From a checkpoint of a small transformer trained on Wikipedia: width 384, tied embeddings.
Each number is 128 + 32 x the weight over its row's rms, rounded and kept within 0 to 255. Layers, rows and columns count from 0. The size above them is the row's rms in percent of the matrix's.

# layer 9 attention key, 384x384, rms 0.0136, rows 21-63, columns 64-127
size [ 88  78  82  95  72  87  85  84  87  88  84  74  92  66  92  78  77  79  91  74  86 100  88  70  78  81  90  78  88  76  87  77  87  73  80  75  89  82  83  72  83  89  82]
[[117 130 146 160 136 157 141 117 142 115 111   0 161 146 126 118 138  77 141 189 124 147 124 150 126 143 141 155 130 122 134 111 150 172 114 111  94 121 142 134 120  77 255 131 179  69 123 129 102 133 130 101 168 146 122 126 117 197 158 141 108 132 136 128]
 [124 146 154 126 141 134 154 137 112 138 137   0 112 179 114 122  67 142 157 184 148 139 111 144  98 117 131 115 133 111 110 168 132 154 158 135  94 145 112 123 126 111 255 143 183 106 126 127 136 161 122  48 177  91 154  86 127 130 138 117 135 103 158 123]
 [162 129 129 183 224 115  93 119 129 146 112 249 111 180 118 106  68 104  40 124 137 133 138 153 125 149 128 164 114  73 123 101 143 108 139 161 154  88 169 170  90 222  70 135  85 134 129  99 140 135 117 126 132 115 140 155 120  95  85 129 156 115 107  82]
 [127 159 161  99 193 114  93 145 181 141 129 105 114 146  87 192 143  88  80 128 127 145 127 118 119 122 116  92 134 138 172  61 196 108 153 152  65 152 147 138  55 186  70 127 112 158 145 135 146 100 120 204  47 117 142 129 111  96 121 145 115 120 155 144]
 [149  52 149 160 115 134 134 147 137 159 144 255 145  67 128 108 188 117 115  92 119 117 135 104 160 124  90 127  68 109 129 126 108  91  90 131 182  76 114 154 139 128  86 170 100 169 124 137 116  91 142 158 115 151 112 192 122 167  86 118 114 124 109 137]
 [116  76 131 136 129 168 107  88 133 140 136 231 130 157 124 116 130 145 171 145  96 138 123 150 111 128 130 155 107 143 129 202  91  98 162 149 125  74  77 121 130 140 138 142 142 110 138 133 102 153 131 120 173 117 130 131 162  99  84  87 116 126 122  99]
 [178 115 160 180 128  90  51 105 136  74 138 255 143 104 106 163  70 110 116 105 179  99 133 110 153 109 118 117 144 144 148 136 115 125 173 144 119 114 170 122 115 138  57 132 138 109  73 123 175 151 150 136 108  79 153 132 136 117  54 195  85  90 129 121]
 [131 120 106 103 140 133 137  96  86 126  99 255  97 133 127 141 172 142 121 133  93 106 138 131 176 133 116 129 127 145 112 142  94 133 124 152 166 128 179 116 129 183   0 114  97 147  93 138 158 107  98 165 168 138  83 149  72 138 112 178 124 109 100  42]
 [189 126 125 147 189 118 128  97 122 122 119 186 108 121  96 147 119  94 114  82 182 144 173 148 122 137  89 149  76 116 158 105 143  89 138 172 147 113 103 178 121 212  46 168 100  99  73  76 169  85 110 163 133 136 118 133 147 141  88 177 146  91 212 105]
 [148 141 102 145 207 109 149 121 144 133 105 232 147 119  96 118 132 135  93  94 134 126 135 136 166 176  89 123 113  64 163  86 178 102 154 162 139 111 133 151 104 184  48 115  65  95 101 130 142 114  90 115 129 166 109 156 151 133 112 143 172  88 119 120]
 [150 113 148 207 187 150 198 142 187 166 138  51 120 117 160 118 130 123 116 167  73 160 143 145  99 152 135 127 156 169  99  99 134 136 150 126 154 141 124 126 103 219  68 139 158 104  91 136 170  82 114 119 111 114 123 118 121 142 152 181 236 105 124 102]
 [ 57 166 108 113 179 129 158 133  95 150 154   0  62 138 123 168  96 204 164 166 128 129  82 133  81 125 148 101 138 118 132 126 188 137 156 115  99 139 101 101 124 133 153 124 148 115 161 159  82 138 128  81 102 155 135 130 105  64 167  73 122 146 126 102]
 [151  81 168  87 109 135 121 126 102 150 123 178 127 141  79 158 131 104 141 135 120 126 160 160 118 101 145 111 117  72 149 117 137 159 169 173  74 107 166 136 128 144 102 150 139 141 127 131 149 128 141 107 194 162 163 148 131  97 122 135 144 116 176 113]
 [108 176 133  84 106 110 175 119 145 110 124   0 118 149 119 170 147 120 173 159 117 131 139 114 112 130 195 102 162 179 132 130 149 194 140 133  77 135 117 134 107  87 207 104 206 127 140 127 121 141 142  88 122 154 136  65  96 151 153 134 114 158 147  94]
 [126 173 139 120 101 113 134  97 123 117  91 131 153  82 112 137 153 129 121  93 167  91 151 130 167 137  56  96  94 109 170 148  94 135 137 107 102 114 163 100 142  96 142 137 103 109 108 114 121  87 136 121 184 141  79 131 133 204 120 159  69 115 157 185]
 [116 159 120  97 117 160 129 124 106 133 163   0 105 123 137 176  94 156 174 177 117 124  81 118  82 134 148 101 142 175 109 155 115 169 128 115 122 130  95  80 161 118 209 127 188 128 104 124 111 164 115  80 153 122 138 114 112 138 131 126 103 157 133 103]
 [132 113 129 134 112 119  96 119 173 131 126 255 120 130 139  98 179  95  99  53 112 149 161 138 143 136 115 154  78 107 162  99 140  79 151 150 115 103 103 140 147 152  22 136  80 104 134 110 144  94 132 118 100 133 100 165 159 154  97 124 114 133 156 196]
 [133 165 131 131 107 146 190 137 108 104 140   0 140 131 126 144 140 120 160 155 140 148 142 145 147 141 154 103  97 121 110 101 169 142  93  74  99  84 131 125 134  38 255 140 152 128 104 107  66 141 134 123 170 203 114  99 115 178 168 135 104 145 120 101]
 [112  90 137 162 130 121 153 121 157 133 114   0 185 140 112  78 165 103 144 161 104 143 159 141 139 112 118 158 111  68 124 102 118 137  96 132 150 105 153 194 113  77 222 156 128 134  85  98 103 120 146 122 174 166  64 120 115 157 170 124 135 106 131 168]
 [ 73 159 137 141 119 137 157 150 133 114 100   0 135 128 136 135 130 107 136 130 156 122 129 105 119 115 110 131 145 123 131  85 190 149  91  97 104 149 144 152 136  65 217 113 132 141 130 107 109 151 133 148 108 113  98  93 121 161 162 132 160  97 121 143]
 [148 142 154 133 168 163 109  93 182 115 142 108 168  99 162 147  74 123 142 110 105 120  81 198 105 153 122 148 139 147 136 132 116 138 136 135  76  46 147  64  95 195 124 159 145  96 108 168 151 161  79  96 143  69 167 114 166 126 133  96 134 131 139  91]
 [153 152 149 128  82 179 123  91 106 133 146   0 159  93 145 186 141 127 124 134 155 105 122 150 159 153  92 120 118 157 105 108 125 129  88 124 136  71 151 115 126  74 223 139 113 124  64 108 118 170 104 125 179 108 102 114 143 176 156 156  69 120  90  75]
 [134 114 136 107  89 151 124 133 131 135 125   0 127 128 145 133 113 125 171 193 105 114  93 139 123 104 131 130 147 104  95 180  75 171  70 127 164 138 138  77 158  77 255 131 182 137 118 129 128 126 144 112 190  95 170 103  93 124 148 135 139 131 137 141]
 [225 111 122 155 138  91 120 126 130 124 130 255 153  55 151  98 107 100 111 101 133 117 124 123 161 116  90 148  95 107 132 135 142  90 120 111 192 121 166 128 148 147  59 147  83 102  95 165 192  93 146 135 106 158 127 170 143 145 105 149 148 116 103  93]
 [107 147 106  75  97 176 159 124 128 107  98   0  72 156 166 110 152  88  73 153 110 166 141 116 105 110 101 137 180 122 123  95 150 170 121 114 118 162 154 136 151  54 210  96 130 137 134 126 133 126 171 120 115 139 116  88 123 108 134 124 101 141 135 102]
 [103 142 112 123 153 164  65 110  68 125 115 255 134 129 135 166  85 103  75 105 182 129 129  83 148 149  86 125 161 127 151 151 137 135 144 160 127 142 163 117  94 114  90  94  94 137 138 144 109 164  99 166  80 114  82 112 113 118  82 170 113 122 140 163]
 [139 144 133 124  51 162 171 126 125 182  81 255 193  98 154 176  80 100 115 135  99 107  94 163 118 155 118 142 135 183 114 168  80 119 161 151  83 110 131 101  72 115  88 186 120 140 151 140 120 127  72  85 131 126 131 144 113 187 103 118  91 139 116 131]
 [169  76 148 134 108 114  93 104 169 139 144 224 154 180 117 106 118  47 107 108 144 170 176 144 157  96  91 137 119 142 118 108 143 150 115 124  97 138 151 159 116 125 103 144 127 126  73 159 225 117 130 155 150 149 157 112 127 126  83 184 131 105 115 125]
 [142  77 138 118 158  98  82 133 170 112 124 159 104 168 102 116 107  28 115 115 126 145 140 140 113 112  76 137 136  99 175  82 204 176 114 124 170 186 150 193 109 132 144  89  82 136 109 134 185  68 156 111 106 112 132 114 144  77  88 158  95  90 158 153]
 [166 190 121  86  47 165 148 111 102 126 134   0 141 138 168 205  98  98 122 157 164 164 108 126 131 139 122 102 147 196 115 110 108 148  82 105  73 134 107  96 116  16 255 145 136 133 116 110 143 193 137 113 133 156 117  89 152 139 109 117 128 165 142 111]
 [108  88 156 112 103 110 164 124  81 126 134 101 146  91 155 163 169  86 146 145 112 106 149  84 192 128 109 128  81  66 171  82 146 148  97 128 144  91 183 184 147  37 186 130 101 145 137  56  96 144 127 104 174 193  87 170 115 178 159  99  97 144 110  96]
 [152  95 118 129 144 137 125 120 182 136 151 255 106 142 114 105 147 107 126 101 129 114 147 128  70 132  99 141  88  92 146 126 144 135 142 153 184 108 134 177 132 145  23 159  92 129  66 113 158  95  98 132 150 158  85 174  91 115  96 161 141 115 136 107]
 [114 102 120 137  93 130 137 146 161 195 166 175 111 126 149 119 183 119 154 134 107 117 172 127 115 177 104 101 100  70 145 109 117 122  91 137 152 114  53 147 147 151 104 163 152 158 165 100 118  42 101 121 190 128  91 171 121 126 135 115 120 110 155 175]
 [173 156 133  98 138 115 158 143 111 166 143   0 145  99 130 201  91 156 136 142 145 116 125 136 126 135 124  82 122 140 122 123 133 137 129 132  86 116 111  74  88  90 187 148 138 148 111 128 107 120  97 101 166 172 150 122 119 166 169 161 135 119 111 116]
 [152 173 171 145 171  89 116 133 113 143 161  42  63 122 197 180  85 144  59 157 116 184 114 103 115 137 127  71 182 162  64 113 147 137 172 101 190 156 140  96 119 136  45 123 127 130 182 121 122 117  96 128 121  90  86 121  78 105 153 168 113 142  89  98]
 [120  81  90 126 100 113 116 143 132 127 128 255 151  91 157  85 152 154 143  91  97 107 138 133 144 141 118 140  71  95 140 123  84 120  96 160 166 129 129 133 189 116   0 153  99 122 132 125 160  45 118 108 154 143 108 157 124 139 125 120 146 128 114 113]
 [ 91 156  68 140 141 170 127 111  54 116 131  29  80 127 130 166 158 163 133 181 119 151 135  75 101 120 150 126 219 151  53 124  63 157 134 107 136 180 132  99 181 104 119 114 132 161 137 121 149 185 143 103 109 118 133  96  68  81 143 106  90 161  99  87]
 [153 125 150 170 145 115 136 118 168 160 119 255 114 110  73 130 117 102  76  68 119  90 143 124 110 118 128 165 116 140 134 124 112 105 135 156 118 102 140 137  92 208   0 136 101 172  67 125 193  78  96 183  56 164 139 137 112 113  81 162 156 108 115 100]
 [130 105 102 152 141 118 121 141 124 108 121 255 127  86 125 106 167 148 110 113 127 116 183 127 131 137 153 122 120 137 104 172  65  99 167 136 145 100 106  98 146 161   0 146 146 122 153 160 161 123 154 129  92 156 132 124 145 124  70 111 116 139 114 125]
 [149  92 119 151 145 124 133 131 164 148 114 255 125  91 127  93 168 114  96  79  99 135 145 115 133 106 106 173 129  94 126 109 123  67 140 134 165 124 119 146 115 143  25 133  84 134  93 117 158  89 137 158  79 160  90 187 110 141  65 151 118 119  92 129]
 [122 146 129 137 113 143 169 141 123 123 124 108  85 154  88 155 135 118  91 155 112 141 113 131 142  93 137 113 123 153  98 134 119 134 206 126 103 111  71 151 148 137 114 136 147 128 145 153 132 142 184  90  73 164 182 124 111 116 160  82  74 162 128 158]
 [160  78 109  80  99 137 117 117  65 151 128 255 102 132 108 112 132 145 105 117 152 110 131 141 132 112 102 113 141 172  86 201  65 106 105 176 139 141 125 148 162 150  12 170 105 165 140 138 119  97 146 198 183 146 140  98 165 111 112 138 178 107 126  62]
 [146 118 166 162 157 148  92 151 173 115 124 213 139 183 104  74  71 103  40 133 139 145 126 158 166 112  83 145 108  81 115 121 162  70 156 114 110  96 110 137 117 128 120 141  92 113 141 133 118 171 176 103 118 127 133 150 150 100  67 137 113 143 106 153]]
# layer 9 attention query, 384x384, rms 0.0146, rows 22-63, columns 64-127
size [ 83  82  88  78  87  83  86  82  87  80  80  85  68  85  81  87  84  88  76  83  93  90  75  78  81  86  77  82  80  81  82  83  76  77  79  89  87  87  78  80  86  85]
[[158  85 191 162 196 134 126 182  96 114 188  85  94  99 108 112 122 135 154 135 138 138  52 127 109 163 134 175 165 116 135 132 177  98 170  85 148 122 102 130 170 142 126 117 252 113  89  68  83 134 158  94  83 124 146 127 100 176  82 109 112 138 124  90]
 [122 189  91  81 100 145  87  82 127 159 138 112  95 183 124 118 113 113 145 167 148  96 122 158  64 131 155 134 167  54  92 103 161 103 171 162  92 112 138  57 124 162 130 156  89 144 160 141 165 126  85  96 137  92  85 137 147 121  88 199 164  83 131 148]
 [138 146 101  42 106 171 134 106  63 143 108 141 124 174 132 145 140  67 159 143 184 119 206  78 101 123 149 133  78 142 134 100 193 106 119 197 127 152 163 145 125 158  93 165 120 114 137 152 131  96 109 113 128 144  93 128 135 125 143 191 135 166 103  90]
 [130 160 147 141  92 135  71 102 163 131  91 148 183  97 148 169 136 115 134 130 176  71 128 105 171 165 115 105 127 140 120 148  74 165 103 146 164 139  84 175 111 118 182 126  73 141 160 157 163 100 141 155 136  59 138 138 150 139 143  94 147 101 172 111]
 [140 101 145 132 143 159  43 132 147 132 185 138 138 137 131 157  67 122 138 162 111 157 175  82  99  87 155 141 170 112 128 113  70 134  79 161 139  77  74 105 118  84 177 103 139 161 184 115  81 168 114 181 154  92 127 122 160 160 146 126 140 141 145 140]
 [183 157 120 123  53 145 133  76 116 145 144 111 121 136 114 150 125 117 177 130 142 168 121 168 112  83 199  57 114 123 100 138 148 116  73 131  99 145 110 123 127 112 138 106 121 197 129  86 124  80 158 150 110 139 133  63 119 167 162 169 123 106 146 111]
 [166 161  89  83 106 109 111  94 129 142 161 167 138 128 183 146  89  96  85 137 155 127 136 128  96 112 117 116 159 105 126 135  56 175 109 126 133 162 154 106 112 172  52 164 104 157 215 168 144 135 117 204 207 131  96 149 124  93 150 174 101 114 189 118]
 [182 159  82 152  97 121 122  93 116 178 148 100 150 126 159 207 115 113 118 135 158 125 173 164  95 148 136  84 136 159 139  80 115 141  95 136  48 160  92 126 134 132 163 133 118 109 145 101 173 119 170 107  90  64 151  96 171 157 156 165 144  98 193 125]
 [ 88 149  50 129  91  90 132  54 101 172 132 117 134 118 135 137 183  71 161 134 152 150 174 136  90  96 158  76 121  52 126  95 175 169  98 129  87 159 155 154 142 121 132 126  66 148 169 129 161 146 121 112 154 152  97 141 157 142 141 151 175  61 118 125]
 [102 162 107 130 146 115  54 120 171 140 164 182 125  45 131  82 142 173 117 127 183 150 102 110  89 180  70 170 165 139 140 148  84 106 113 165 136 181 122 147 130 230  59 166 101 134 165  76 171 116 144 127 115  85  85 170 177  93  31 157 190  98 170 126]
 [ 98 116 125 152 198 122 133 123  75 157 165 143 104 162 133 125 156 120 134  95  97 157  84  86  90  54 144 175 131 133 160 131 164 142 174 109 116  86 109 139 144 150  89 104 134 114 130 180  61 188 159 108 157 149 106 175 145 119 167  92 132 173  86 148]
 [ 97 161 105  94 141 150 115 166 110 110 132  84 169 176 148  98 149 184 102 136  89 155 131 121 119  47  82 128 131 142 134 162  64 211  95 130  54 169 128 104 111  82 189 141 137 190  99 124 141  75 140 116 195 166  98 122 139 158 119 153 118 151 126 119]
 [128 103 117 112 208 130 170 157  77 105 147 142 132 139 121 124 144 155 206 121 111 147 146  83 114  95 140 191 118 162 146 128 185  98 133 148 100 103 182 139 118 157  75 146 142 124 129 157  84 141 141 101 113 185 134 153 126 137 113 109 111 178  92  86]
 [141 128 106 130  86 112 164 110 119 112 120  90 133  67 157 189 207 115 152 112 169 100  86 187 151 181 151 104 142 138 109 176 111  97 121  99  90 152 118  86 127 171 166 139  77 135 152 130 177 103 113 195 172 138 148 142 139 105 185 107 101  95 122 137]
 [153 135 171 151 214 149  92 136 116  53 183 133  61 101  91 141 165 143 154 122  93 174 101  66  95 126 104 196 142 157 138 131 112 137 195  64 108 117 143 138 132 171  85  68 171 127 149 131  80 211 130 143 122 149 134 159 125 111 115  96 124 164 125 107]
 [116 124  80 123  49 111 130 106 142 164  99 139 180 149 147 168 110 151 112 136  93 108 187 177 102 100 163  79  89 139 140 128  82 137 110 171  92 159  81 125 112  79 185 129  48 120 146 139 146  97 105 134 187 158 154 149 152 139 169 143 113  79 147 207]
 [103 171 132 153 197 137 114 170  90  60 137 122 111 111 121 122 130 151 152 101 163 126 154  85 145 145 114 155  36 132 140 128 151 100 141 147 160 126 135 142 130 161  95  89 103 112 121  93 113 190 149 124  61  68 145 126 136  76 128  64 183 117 152  74]
 [ 51 111  79 169  98 128 113 169 149 146 144  87 199 137 153 105 150 151 110 144 159 111 104 143 131 167  81 128 132  86 125 145  94 133 115 145 129 147 111 146 162 133 138 155 168 151 118  95 139 100 159 127  79  75 116 139 161 117  88  78 187 121 124 133]
 [112 113 143 102 144 138 188 181 105 142  93  91 138  63 154  88 183  98  97 117 145 141 109 102 149 134 160 115  60 127 139  88 207  92 159 135 162 119 135 137 159 140  75 179 179  92  87 110 100 119 187 127  59  95 135 133 118 150  70  95 164 127  85  74]
 [154 164 151 138 152 147  29 140 122 122 150 147 118  60  79 134 134 128 115 128 142  93 150 117 114 120 116 175 153 125 140 132 109  69 113 172 125  72 145  83 134 137 126 156  83 147  96  79 120  92  80 149 174 139 114 144 115  90 152 142 143 137 124 164]
 [167 131 123 122 139 109 105 110 132  73 147 109 114  79 147 181 170  92 142 145 167  97 135 114 116 132 151 126 108 127 106 111 111  84  79 147 190 109 130 133 139  83 112  96 122 127 150 102  90 156 125 196  76  91 161 123 121  74 173  82 135  94 179  72]
 [142 117 193 124 203 140 114 183 140  63 173  93 123 104 122 124 111 158 137 156 144 118  60 124 121 177  89 201 170 133  83 152 104  71 174  88 152 131 145 104 143 158 114 144 241 101 132 110 108 139 124 167 110 119 114 174 121 117  63  68 122 174 132  84]
 [167 130 124 211  71  95  94  93 165 172  94 141 109  95 133 151  65  80 152 128 136  73 156 128 146 130 143  89 109 125 139 100  95 141 123 106 139 133 121 115 125  99 184  87  74 131 138 120 177 133 116 138  93  65 110  86 151 141 173  97 165  73 202 144]
 [125  89 138 100 173  83 166 181 152 118 115  72 115 154 151 115 130 189 106 124 104 117 107 114 122 162 135 163 166 128 168 150 183  66 178 149 139 154 159  77 164  87 148  89 152  90  63 124 145 149 121 126  91 185 136 141  91 125 106 135 143 109 154 110]
 [144 100  64  87  79 101 172  99 127 173  71 130 113 145 113 126 108 107 139 145 142  97 203 104 165  86 209  80 150  88 135 107 187 138  79 153 119 107 114 122 151  51 113  86 133 167 135 137 128 173 136 119 109 119 126  92 116 173 151 196 166 126  90 132]
 [230 143 161  84 124 101 160 140 127 154  88 138 179 101  96 132 155 129 104 134  75 108 152 181 212  86 119 124 142 154 152 109  99 137  56 113 113 100 124 140 101  68 142 154  77 127 179 113 163 132 132 190 158 128 117 110 120 174 127 139  62 131  83 137]
 [179 156 174 122  85 141 103 132 178 141 151  97 115 156 101 144  80 165 102 119  98 136 109 129 107 153 142  93  86 140 101 147  84  88  68 145 180 181 123 117  81  96 178 105 160 155  88 104 133  86 135 136 143 180 103 119 150 150 142 138  98 140 192 108]
 [ 40 128  84 145  96  94 131 142 130 171 113  67 167 190 139 104 133 125 121 132 144 126  80 105  58 122 138 116 130 117 140 181 173 155 110 135  93 197 106 146 145  98 203 122 180 151  59 116 133 100 130 100 134 148 117 121 152 169 167 122 147 138 126 103]
 [196 123 168 134 174 131 149 150 112 114 115  81 124 122 123 152 116 149 102 120 108 110 206 124 178 172 148 143 135 184 148 101 129  79 122 124 166  85 139 137 128  42 171 121 149  62  82  76 125 213 138 163  46 105 145  88  78 130 113 116 132 124 141  72]
 [112 112 158 138 133  93 149 134 117 111  99 121 204 141 144 161 159 124 136 101 124  85 131 134 147 116 106 133 122  96 155 127 116 200 179 133  89 125 122 169 137  82 151  89  78 132 157 142 122 177 137 165  77 107 120  80 105 106 159  49 144 150 139  81]
 [116 206  74 157 123 100  90  95 174 128 129 120 173 107  98 165 142 132 116 133 112 175 123 152  63  90  88 158 118 105 142 165 105 198 101 110  82 160 111 141 108 141 190  97  90 159 147 118 151 158 122 124 165  81 112 141 167 129 141 148 139 117 213 149]
 [ 48 161  95 116 111 168  77 138 114 111 110 120 179 131 142 126 197 114 181 125 105 161 105  87  87 119  72 149 105  99  75 142 139 174 140 127 126 173 111 179 123 179 158  93 105 168 157 133 109 113 115 110 144 120 111 149 137 132 161  65 137 115 135 139]
 [201 139 144 111 158 159 144 132  65 104 144  87 102  79 158 164 191 150 168 106 153 123 134 166 195 132  99 122 109 183 136 128  83 142 120  83 156 121 186 134 135 104 122 160  95 110 104 127 125 154 132 139 134 163 103  73 107 186 130 113  76 108  86 104]
 [142 159 166  74 125 129 151  90  84 113 141 174  82  94 113  88 172 152 133  72 141 197  99 159 129 148 112 134 125 118 129 137 177 112 182 113 104 142 116 158 124 191  57 104  73 108 129  88 151 189 150 124 115 108  88  88 125 109  93 159 161 114 131 104]
 [110 150 134 126  64  71 117 145 152 169 105 171 227 118 179 137 124 151 103 118  73 106  93 174 142 162  89 124 151 100 122 159  41 170 151 134 121 126 130 118 114 142 167 148  52 106 159 138 178 119 128 126 191 129 142 192 150 119 168  84 100 111 163 170]
 [142  99 133 134 197  91 107 135 144 120 208 138  97 189 114 113 134 180  50 126 104 142 106 127 119 122 119 147 148 151 152 153  99 101 183  76 116 140 172  83 153 123  72 122 186  99 130 145  84 176 144 157 120 178 147  80  98  75 108 119 137 175 153 155]
 [158 215  98 132  81 138 105  45 116 211  73 138 155 133 137 143  99 112 117 138 127 127 151 141 145  94 149  96  86 128 144 125 111 174 111 150 123 150 130 165  91 154 107 182  90 160 177 167 203  91 138 107 152 111  74  93 125 143 102 194  95 109 109 127]
 [148 131 111 116  79 121 127 102 118 166 138 171 134 150 120 123 136 167 168 118  93 153 184 123 158 100 165  94 147  85 120 142 136 138 121 160 123 118 120  91 135 136 113 148  49 130 175 146 191  77 132 108 200 190 119 104 131 133 122 137 129 105 124 161]
 [159 160  82 159  54  67 105  88 162 169  74 140 168 114 101 157 110 124 118 129 125 128 141 142 143  79 172  94 115 101 164 140 115 185 106 131 104 153 114 121 114 106 177 102  36 150 203 124 172 133 122 126 122  94 153  96 145 132 145 155  89  88 156 185]
 [ 85 101 205 122 153 129 102 125 140 169 144 138 138 203  81  72 172 181  86  91 106 159 142 105 143 124 133 183 157 197 167 143 132  86 160 130  99 152 122 129 145 124 145 127 141 125 111 155 137  77 158 115 115 158 125 189 145 123 105 106 130 113 129 125]
 [136 178  95 113  82 124  98 116 188 171 114 110 103 160 165 100  68 124 119 172  67 137 161  96 167 138  96  96 177 118 124 120  19 193  34 184 114 158 119 108 123 110 149 105 127 135 160 130 148 107 146 115 168  62 156  96 127 148 126 155 120  93 174 160]
 [ 95 131 196 109  83 147  89 124 119 157 107 117 143 214  97 111 107 131 131 150 119  88 169 157 153 128 166 128 130  75 116 122 192  51 148 180  96 159  85 118  94 114 178  97 106 125 113  95 158  98  74  95 113  94 110 113 127 149  82 163 143  97  85 133]]
# layer 9 attention value, 384x384, rms 0.013, rows 0-9, columns 64-127
size [ 73  75  75  69  69  77  76  74  73  71]
[[164 103  84 167 132 140 117 157 145 161 135 110 187 117 179 169 182 120  90 104 102 132 110 130 154  56  99 137 130 103 147 102 151  83 105 104 168 166 129 187 130 124 143  63  99 194 129 121 139 112  78 140 111 133 132 143 133 142 128 175 199 114 109 143]
 [133 121 136 112 121 106 166  93 169 171 115 122  92 129 117 101 104  70  97 179 145 125  96 163 170 107 160 118  90 132 139 122 104 157 118 165 119 145 183 111 131 128 152 111 113 132 180 142 155 149  86 124 133 106 178  54 134 122 125 142 154 111  80 194]
 [157 108 135 140 142 145 113 109 108 134 123 133 181  96 125 145 141 104 135  72 145 156 124 124 153 132  89 165  97  90 118 113 196 125  40 208  96 143  70 106 157 150 116 117 157  65 163  66 185 129 157 151 114  97 130 200 175 137 149 117  91 115  73 129]
 [128 137  67 167 119 118  97 139 121 130 118 123 143  88 191 155 150 117 141 134 223 111 106 133 131  59 172 159 147 126 161 155 128 130 156 120 139 126 150 108 139 123 111 126 118 121  89 128 170 136  90 181 146 140 153  53 176 157 126 115 193 109 135 178]
 [ 96 148 127 158 125 107 106 180  95 113 116 118 105 140 110 183 177 104 100 144  72 140 151 158 139  95 153 147 114  94  77 147 121 129  65 122 111 152 129 186 127 165 126 153  84 158 112 113 132 122 155 101 193 124 131 129  97 161 159 104  98 166 109 124]
 [177  90 126 145 137  99 133 138  87 113 149 137  99 103 112 188 132 127  84  65 170 100 123 153  93 123 171 166 133  93 107 149 131 101 111 184 152 123 119  78 139 113 143 130 112  79  92  84  92 120 109 139 107 119 155 131 181 153 104 143 153 120  91 112]
 [ 31 116 101  75 117 162 134  99 104 129 180 131  89 202 105 135 123 116 184 126  92 141 123 128  84 110 124 132 110  97 102 143 135  81 115 107 136  85 135 111 107 105 124 112 185 115 110 147 149 137 179  69 147 154  99 126 129 158 140  80  90 173 169 116]
 [155  96 150 159 127 139 132 116 137  92  87 161 121 141 109  66  97 150 101 116 130 140 182 153  74 207  93 156 160 116 162 147 154 137 116 186  66  90 141 114 128 139 102  52 172  92 115 105 141 112 137 185  86 105 147 180 204 175 142 153 117 119 119  41]
 [109 170  78 124 131 160 132 115 136 127 103 145 197  67 139 190 209  98 171 104 180 130 158  99 124  63 130 150 163 122 161 135 113 125 106 146 100 107 117 128 121 144 104  90  95 124 124 101 156 152 157 138 161  84 150 102 179 138 151 141  54 154 149 158]
 [114 135 140  92 140 102 141 135  93 104 118 120 102  98 143 152 109 124 141 152 160 149 113 147 153 115 140 138 134 137 179 155 113 164 193 113 146 109 130  79  90  93 130 161 123 114 167 110  96 100 147 147 133 117 176 121 144 140  96  39  77 136  67 148]]
# layer 9 attention output (transposed), 384x384, rms 0.0285, rows 0-9, columns 64-127
size [ 71  71  73  63  67  75  73  69  70  68]
[[136 106 130  98 141 176 130  69 122  67 109 143  61 163  84 123 111 130 151 149 196 130 123 153 165 147 118 121 135 100  98 123  95 190 163 186  94 119 162 124 113 156  64 131 126  87 100 134 125 126 144 115 128 127 113 144 116 118 114 115 112 166  85 122]
 [ 73 132 172 183  84 172 137 149  91 101 148  97 153 113 120 111 123 179 167  96 153 109 150 103 164 141  94  98 124 112 192 140 157 193 156 140 127 106  66 164 128 155  88  96  68 137 123 155 105 144 156 136 125 170 106 178 104 109 126  81 156 140 172  60]
 [ 88 149 100 135  97 150 103 129 162 101 147 112  60 102 135 110 114 154 122 150 151 122 206 166 164 138  98  80 174 150 148 131 118 138 161  99 150 159 174 126  55 114 129 111 102 181  99 168  57 140 132 137 118 158 179  79 116  92  73  84 150 163 134 106]
 [110  85 153  47 116 169 169  90 132  69 120 135 113 134  83 130  89 143 150 153  82 157 144 115 206 143 115  92 111 117 118  97 130 171 147 159 118 139 132 183 111 130  72  98 129 100 137 179 110 130 140  87  56 127 129 168  98 100 111 124 134 157 138  81]
 [103 237 156 129 152 172 121 109 154 158  91 129 116 141 141 138 136 142 139 132 112  91 137 142  94 123 108 156 104 165 127  77 175 133 168 128 182 171 152  58 170 127 162 124 163 110 132 194 110 111 140 143  31 127 116 119 117 102 127 131 153 123 129 133]
 [ 62 156 108 113 114 122 147 127 179 132 123 116 146 109 153  71 184 103 174 196  80 130 207  98 188 133 148 140  99 112  90 139 170  98 113 118 133 173 126 143 133 102  73 125 151 148 109 123 135 153 152  88 117 136 170  81 148 119 148 126 143 131 131  92]
 [122 157 121 156 204 142 131 182 127 179  99 124 186  75 134  77 110  83 117 109 147 120 105 110 149 167 149 128 132 119 143  83 179 133 158 124 130 146 108  88 150 149 118 132 109 139 100 105  87 145 118 153  78 128 128 134 123  76 123 129 145 114  96 123]
 [134 120  80 129  80  96  94 133 142  78 169 190 120 110 128 163 174  91 127 101 149 136 158 167 163  80 155  84 182 199 140 144 103 116 160  70 141 133 124 150  87 126 166 188 118 116 114  86  99 171 140  79 154 127 142  40 123 103  72 134 114 130 114 162]
 [127 101 169 166 131  79 142 138 118  95 125 151 104 162 141  98  98 159 100 129  76  90 161 165 144 133 142 112 181 110  90 131 213 142 176 114 132  95 126  91  79 125 147 132 133 121 160 172  93 142  77 111  72 109 125 175 124  92 125 141 148 168  36 140]
 [154 155 125 172  80 155 145 150 135 161 125  91 119 191 116 113 118  82  33  80 170  95 143 106 147 141 194 129 108  94 125 100  94 173 128 112 120 133  98 197 134 182 185  89 120 217 107 140 126 160  77 101 199 162  76 119  95 161 104 172 131 125 141  87]]